Weights of a small GPT-style language model, trained from scratch on English Wikipedia: width 160.
Each number is 128 + 24 x the weight over its row's rms, rounded and kept within 0 to 255. Layers, rows and columns count from 0. Numbers have three digits each. The size before them is the row's rms in percent of the matrix's.

# layer 4 attention key, 320x160, rms 0.0378, rows 266-311, columns 0-39
086:128125176118170136110139164143117129086197119126142174113111086123129101137141146133133144131168132156143125156139131165
084:125104108128121146070155164085135106146109112153120098125111164139138113146097143135116114110121094066117137133139123127
103:118081137131068156070141141119112124157130135152131094133132145103114105111151159119139116139089120162148132113154149131
099:118106132144097191060134132166135094170157159134120120141132131124122151123132138126122115127036130128117141107123111131
099:116159134150164106104153141177087183133154086113107155117133059103091143108117130132105153137167149143104142151140149124
105:116096138141081155077128114130129097150157155145134104136130140158129119129132139087162136134079112105138133086138115144
093:124157104125172105143117131127140161098121118123127157113105073149133121148121128138141133129137157129121083149079108135
087:121151169122125131126125110170097132180120142126146150146137107156102114149136159137130131148114096146116135141134107107
092:136142151107180100123095112141126152072120138104124178102136101122168119152141102130154119133185164141153111114132141133
106:126119141141110190092110151165114082154166130136130149118089124123099153120150126117142142154098124129122133144136161142
103:165131162086169086156140134103134164078116126123124145122124117137133130101080117127113141124161160113145130132136104117
104:119136105124163054158140127058109194070099129170152130142113149130125140134129117151123100122137141109097131140111100117
099:112133085139146101184150124082136192059086102135123141114124108142156128143123099104127131111122144113095116146126118141
098:152172144158177114161112147152136141131137119101143159129107064138133118094119127118112138133131136117138126170105118146
086:132117154133123125085130131164092099176160088129116134168141142129109124127150134096148115145103105129124118118160128112
095:108146106136184141134119169135170163147129114154115141108132078129120144148139142162094112105133097152096126149137139120
086:136120100106128072132149130118140155083096120143116171138142155106145119127132132114094146098119131128127156110138140135
105:076130097118109092129121115033115115133103144155111135131137152100115119143140139143095089119097107097121137105148129105
099:159162111107187090156120113119111146079140133137150151128148077148111121132121130126123130125158130137110148145108128108
099:154135139142153105141133097125156162127150125084140176143122085134134132134137122126162105141162154135110133106105110134
103:156153132126144111146125142124113147115117120107136152120155077110133089129091122137121128142186143142130128166113124130
104:136117121156119158047155171153100117172158123146136108116103115130127137107149141112128113101087115133144120173136133157
107:087144145082148124184149125138142099113124134092131134125148083186131136187146115126143119180144140124140100119111110092
111:100176093093152130162158107133158113122148117086156140141121113178122119171148133159155088187129124112116072110089146133
111:138172131129142127214145154116137120063095119115126115137136107176130132153122143129143106185130161112112100138100129132
125:133145123114118130194102125128138125063125121141155143128153136150110119119149154117146163178133153126120111150127147110
111:151132123123088136119096115106143133116108151174144106137159189103096113107171129099113130084097096119142142121120110151
102:118151122065179090164088136124113113118152109117140161132146093155121145159135135141144152173162128100142091142097117082
113:111133165161110148108143127142131146124143111133095106134135148080136126097132108119095146082075091119125124089140119124
112:129081123130103145142110114110115133087126136157153114136150167055102108090118112106137136068124136108150110137175117109
117:120115109126120180167143153105118130122161130155131112164145127145125127141133116137121126137139139146148085096088121120
123:131095119164095124100122162140114147110114131158134112096146153086104114105129140097109176069106124097154141117163126158
109:115157130109161128198151129131138125122135076114124138160138110165119149145169132155137127182140167120120084139077114114
118:123144118137151102141128085106130142106106147066182125113097095160112124148148115126172126173154118109120106122114161109
114:107140102115168157186169130104140126072145125103168090167155107169139121166151134130172127177138128113109076131088145090
107:138163119100145106168128134127161087136148132089115138139120112160118135142127161138137139196117140128101120106103094060
117:139117143160093111077104127138125147146097139140102135131110153080108155067118137088105133072080114138121151133156113145
111:124160127125173121204155130118154125078129117103160148112124119147106137143164128131166125176130111101093108115077124115
113:122071154156101117068116110148112146179122149111113124103119171068116118089118124118094140076125103121138170116155116131
114:143113141157088138121118137151112130156146104160110111116116160056130101079087104095091137095134093117151156135150120139
100:120159107135169112090183088095148139111150149093147141123130119116123112164078114147184123151107151136153099113113182108
124:135094150140090144113134125131124143153127131161130120129124151094091129073110101089081114081083103116129164137177138138
107:146165125109131095174126103103156119108106114082133129136108089156105143182137121127149130180150177141122087117097133096
109:150177129119153127163143117136157123070127121101140173132102138165087131162149156156145153177147112112101118147108119127
129:088103096118136141168136164082109117102107119136174094139154118136143154190146091133147131104154146119118088112108142097
116:127112148138097119079120110137101128160118103153121136119098174060143113094092093109101135083097100138153169116196132167
# layer 4 attention query, 320x160, rms 0.0414, rows 267-312, columns 0-39
077:105094116143121116138119115105198134146113134141145076096103131169139145161101145104134135140100101120119109113088124101
102:113100109174099141136162106080105154088127128162097117159160162165125169148133122134136153127117116128099115096165124110
098:106132121122117148149160155108088155100107123135091098155142138147120122142103130140149160144095109082109117096122130110
089:072103143129140152079094119137164102122144115130147092125121117103166180123147149140149142159116137176163072145166120115
108:113128152127089134166165130086095134128127166141089083147161181127143118120092162132134137129107117074098150097137108106
095:123111147096151135072106110143178117176135150115163127076103121112131124134166124143135122184109132137156068186115145140
082:116109129108105165122164156158147174152105143124107102126169144101142134133115139094100136132086104140105162147104160113
089:142099168107123099126081174115152114164114139113111144107113087106131128119123096130149111133139111154176137143136158142
098:072081097112114179096130148105105117122143121159106110170158167115109157144146130141133143137101135109134117098090102117
111:150137189133134149095130118176125091170145127119124138132125090116137131106142117098133101129159114158139139149150133160
098:167126144124182115143053114121164143107147122141179137089112086122109104108121102130155114107099148149145127154101161122
102:152138142115140135144124120125143092142144135090151117121084105094115144109129149126164105172129114128147131159113152140
098:130115113113150149069082125157164115161120135119127133123142085101137161113130133154112117155131136185151114158167146137
079:100084099124133150096088094126099142124109114149101136164157135158119163152180140143114130127118122146133124104132128105
095:119139149153164123116097094116169167117123167119122103108093084133139139158118129100177125136119119152132111162132107151
079:166134126094155125144119124101144133088084145136124138121105059151113120172157119161181130179128157167132134154119167134
096:157116092095151124137084078104169171056115114123197140108130141151125138136127133119146149141124136144130135108077134126
111:153107135112161127098071134110164108127138125077140122065106070096115119149151086115155128138128142143136119146111128140
091:194128130124143165096104119176104105162121153082145149132165098142120131100168087128139094154134141138135113124113145127
092:134103136122134168118101137186092104193119139118122140086130072104123122128126108113125131088141113148138130170139154179
092:079111111128116153105144117109153143141122130173110086150139151125123144130093103117123120139080124083134089100143151106
108:142143148112150142120115152156168173143150098098147117095110089150131127158143110117156082131141169120150113147076118144
104:149152135113140138106123167181144158145157100081149117116117087100114137148119122142130105120146129135109123174091128164
112:160185130151132129155117125135133106171154117099141144135125101157112142120137124146137092135152121119121142112155147117
130:157133125090144171143091136139135155082127116114119134100133088160117158136182110118146116160109130124105125156136124145
100:170116101116157121137131125095107114088076130142102124165138127127118102129116107109089132143103116118079126095150109127
097:157154158106131118098117125151110161143148116121176152096079130148145134120175115118174147095152189138165141142126137155
105:088123121165127136152164109119093125098103109131109115134089138109102137137136116099079158146069146130124104105154100129
127:129155126143102112158123109092120130101127152161114120093094136105174161146100132067132142121120102132105119115144120106
099:112154141107113116143131141151181124154160114101146118113138122175145154157120169152172112141109120111164089160112144120
124:093115125152114106151155110101102080080127155160117135157165159139125133148109142121094160116120102141139110123172104114
149:146131103074170169137112133153120149109131092082110139113117087112102126134172056112127119148128172126136125173107139148
113:190128134139128099124113126132106168152084141137119142118084112096155149100088144109127160087100147132110167091144116154
109:118190139111163114134093133155128128139164128101120130084105079133153128131107126128163131126122150093127112126108154122
125:162133130118153185098120142160099155114135094110123141112094101101101122143171064116097123114100190115108156159133106133
128:092107116148093119132161135090105118105117137176096128137170179115088148110125126146103148132129101132137150105126115115
134:178165121117167182134115120147103168135108104131101155063086098108126141098156112098146153140099183133105128106144131134
131:084105131156104118143166140089102110118128171166111113158152182114133109142081158148125146137119100129130136092142116073
108:138111110143123131148138111099131142081081140157108124133126168103099160090143107083080139124123138139106110119143106091
092:122136126122112109131107138141152109163146126137140152129103146111135126142087149115151147146090128098139130118125121114
123:081108110156124109137144115106114089095100152169091117155163157101100119138108136146107142124128104165122113111146108124
103:124118127089141170109108125176140150141107127111130134075065112132127138107163082068124108098121155164106147096112106149
108:136092122149167155130079123132107156136092097129090143087128120138112101102122146110120149128133108157103156095156116137
110:133196143106125104175103150138166119157159140131161137107133100158135137162115161166188128162140128118121114152125169124
115:115088093153114119114135116052114092115098129160134121148156188120108138132131140128100123135122093162124116106113109100
115:078112097102136132122139165135158120121160127098131101144181122156088086160143117167123115160144127126135105168085127125
# layer 4 attention value, 320x160, rms 0.0365, rows 256-287, columns 0-39
109:109123112122104132112135111126160171145180115133119159179116124095150135159126072152132127141126117153098152136090088123
113:158122140126142100114113112140143135145116106151189108106118111143150148169108128111122124143141105152154145109096140159
132:124139168122122129124152115134096158137175121120076147174084151090152139080146083144158129132147161118128107160153126118
108:130115085110120123140112146122157153135133103125088152189162130107125135152124085156124118146134112137088131149099119112
085:129111148136132153138127095137158180139129093127133119160114118139108111135122153124129149155116112139122103091116111119
106:153126151122134171147117103134119128137137149126159095105108128114130113113110156136119138111101148088135097122158119118
081:111155156114111109110118101112099153096167125129193134115115145149180109102176134085147090138120108131131104167111097143
113:124107095131121107129100117115138133121097137114161102122133144143132105163116137152212151158149117190134132147095116132
094:096133149114116136119150114156143186116182139132095158163137139107127108093138103146166128134158106147125136159107078125
116:168151163118150147104103147140137120109097121121147113071133126137137119123115148109106147121151134127158129135115105140
106:090134172158135128113143150099119136101135112115075141167124141105138146075160107169145089130128134160122103143166160102
094:103088133120101099170107121123115148125157162110125148155122122118166149154130141117190163142140109180144089126066092139
096:107132154159131145111162135137128078086139111116131150082079155119106131131115107070083114115116119129111129139115127117
133:097139114073125118136131103100123151127141172136069146192151124096135128125151111166141099121104109092114124147131144145
108:122089130121103120143123106138132120117132202109087121117142112094120166135134101152145108146141109138131122139107148128
117:127110184117114135128149093123120155137145099128092153171080142113114127115152093157120129136142131123102140143118107119
101:129142074126134075124129127095128166137104126125196114117114120159121099141139151136131155144135132156124127071129143143
116:141149087117114079142107154142135097113102117121198079108122119180106148141099160136120155151158144084131099068125146138
112:133141099115137102119105086099120126133136137139195128140096105140143092154126154137190176139138084174138112116108115151
104:118128107116123137128176177136156145126135126121055136148153143121174157084154080148084080100128154084129141137144123106
093:135111098106121088131102170132148138125086172110114124145176154138144094121099159158103112150150121156135101133114150150
096:149116128090153085121148097124109125155109156108188116119089132180130125151084153117140144156119116091141126105138145153
082:112165089106107142154116142115082114120094147155095123168152132135152121142124119174130099136096148060156119108150132148
096:139128047116121123124138183119117125116138167136169130153121096108142139155138096129098137113142101111163103132123125110
109:123095126191146120122144180080085118148094088118106128123095131132135144113117139114132122121100127098159117109126149119
123:119134162095092193114156135113117143124137140131059181123130112104110133074162106127105119115141158095100137151148103129
133:134137136138148131125160154113111121125123149120066145136117103103143112093099087157092099107139154078116117140124109106
100:149116104124107137148135096129168129135152120118158118118131117171120101133092156098128163138091142102118156101113120148
122:158130147147139102130117125127113134127146100109103136129155118112158101099101120160127177160127134186115127159155100122
110:152135155105135173111095138128106139097165141122144176083121134111133141140148133124086101116133156075115131157116122112
118:149143146126109157125127151138141128118134130144045166126104137126109163084169079063078111104113143100121121167169127124
094:158118122135103161120126092123090132119185171130141168156123118095129104126196110105131152120100125131140116150117104112
# layer 4 attention output (transposed), 320x160, rms 0.0875, rows 256-287, columns 0-39
125:123110144099112144114125154136130101138099178140117096119138083186139132066126224121102118129160097109140128140124156135
130:132136082080152175136116140146130129149116166097096117122161094176127119123133168119155142181074147105095106101111146115
137:126111171155076100108134140146142092137138097134153132132099157124139131128091133141130102065182107123146172151159101124
127:129134175124145164118123149136118112137124161161179101111143098178135141083142194110099100126143120091148143140111165128
080:139116112135127131132091101118126132131094195137140145167124129133095124146127098121117151132119146164115113127098146139
126:130128132172133106127109107107119113137131053110124181142115176092126126163125062153144143125147166129129134129126103125
093:123100128171069116110081153102152129142127090086067137127126161134126113142106154176142179102134097165191131136154102148
112:113120110109153189136141131120125146139101142129126129125169108149106122133162170109082147179096130109111101100100163124
099:142108175135091127111120140123139078156100134156122132125126098157127122089101165141089136114197100142147145153138151132
124:128154100134127096145165107136117137126158112124108136139092169091129121171097057120157107110102155151113112103145100143
115:148095133140095103144133146106120131123106136146131123136111158119130121135131127106081127069170104159139155129171103152
082:149126134122160171098142128155125123186126136136134131117165069154103130099137190106075151141158112138115117132111188154
115:123128101095078102119114156111150129154106120106089105115136109158148091073120167124156136127162094160149145143162090120
151:119087176161105129110136162130123116113134102145139127118108100147133156104138160148107119095185100125143136118158125116
119:137106146126122152123140156114134118146099136150136131122149069169126130068130181115085132139170099122130121128127139159
133:125099166131106114119132156123118107126119148148136103118113114146143130075117176114101097082187102123151148155148132132
116:119126087097151173142118114125117138143137127117095118125166139132117105148146119127141153164065148127097107100114146111
127:097131092099178157131143119129125167097149117119106137117148162107123132152139103153153125152053161094109118118115150105
110:120112099138145179111123129147122132154143126093103129133153105134095130142138138142125161169100158131115105097102151117
108:123126179151098099114144132133128110091133110167164122124109148106133134115110127134129084104170103117158144146158116127
103:122128127109167179144143137139111133119114135143161137115175080150109139128149164125093133147102141071105115107108176119
110:121142089107139153131144111162138146123185133102101143130147117123119120136113120137147124143094115129085079115094147140
078:116103135153131114134130127066104142095115108151133140123126189112115151149148100129119114109124142121118121101139108124
120:101120150105131135132127125171155140122130096122095112095129132149145136086134144212154138134081142048166134155115154086
122:139165134116145113145140098172144144104176095121178135129103184091128130184132071131159119103086165104092144142116112085
135:126123169160076069119126140121145099133132110136136114131095152127153136119101130143134107068180082143168153150171095125
139:122130185150068096115135129150146100123162096141159126123108168112147137135100116140158099082171084123142148156158108125
115:134155095131181159124130101140107135160147138096126150130154108125119121158135104116158135167087155153104085105105144143
129:115147152113133143125121122118118109139138124155207127137139193140131142181105137099097126122111134108124150123098129130
126:123148170171082075119129134129132102123135087132114120139124152112128132106097074160119129080191111149167129136150083141
129:135131165153091063105125143116137110110135108156150117130080158096147127128101118146142099082175104145169167143158088125
100:106134158154100106106112144129167110137122101110109115145089161147135156127114074188172120101162132125167181131146095130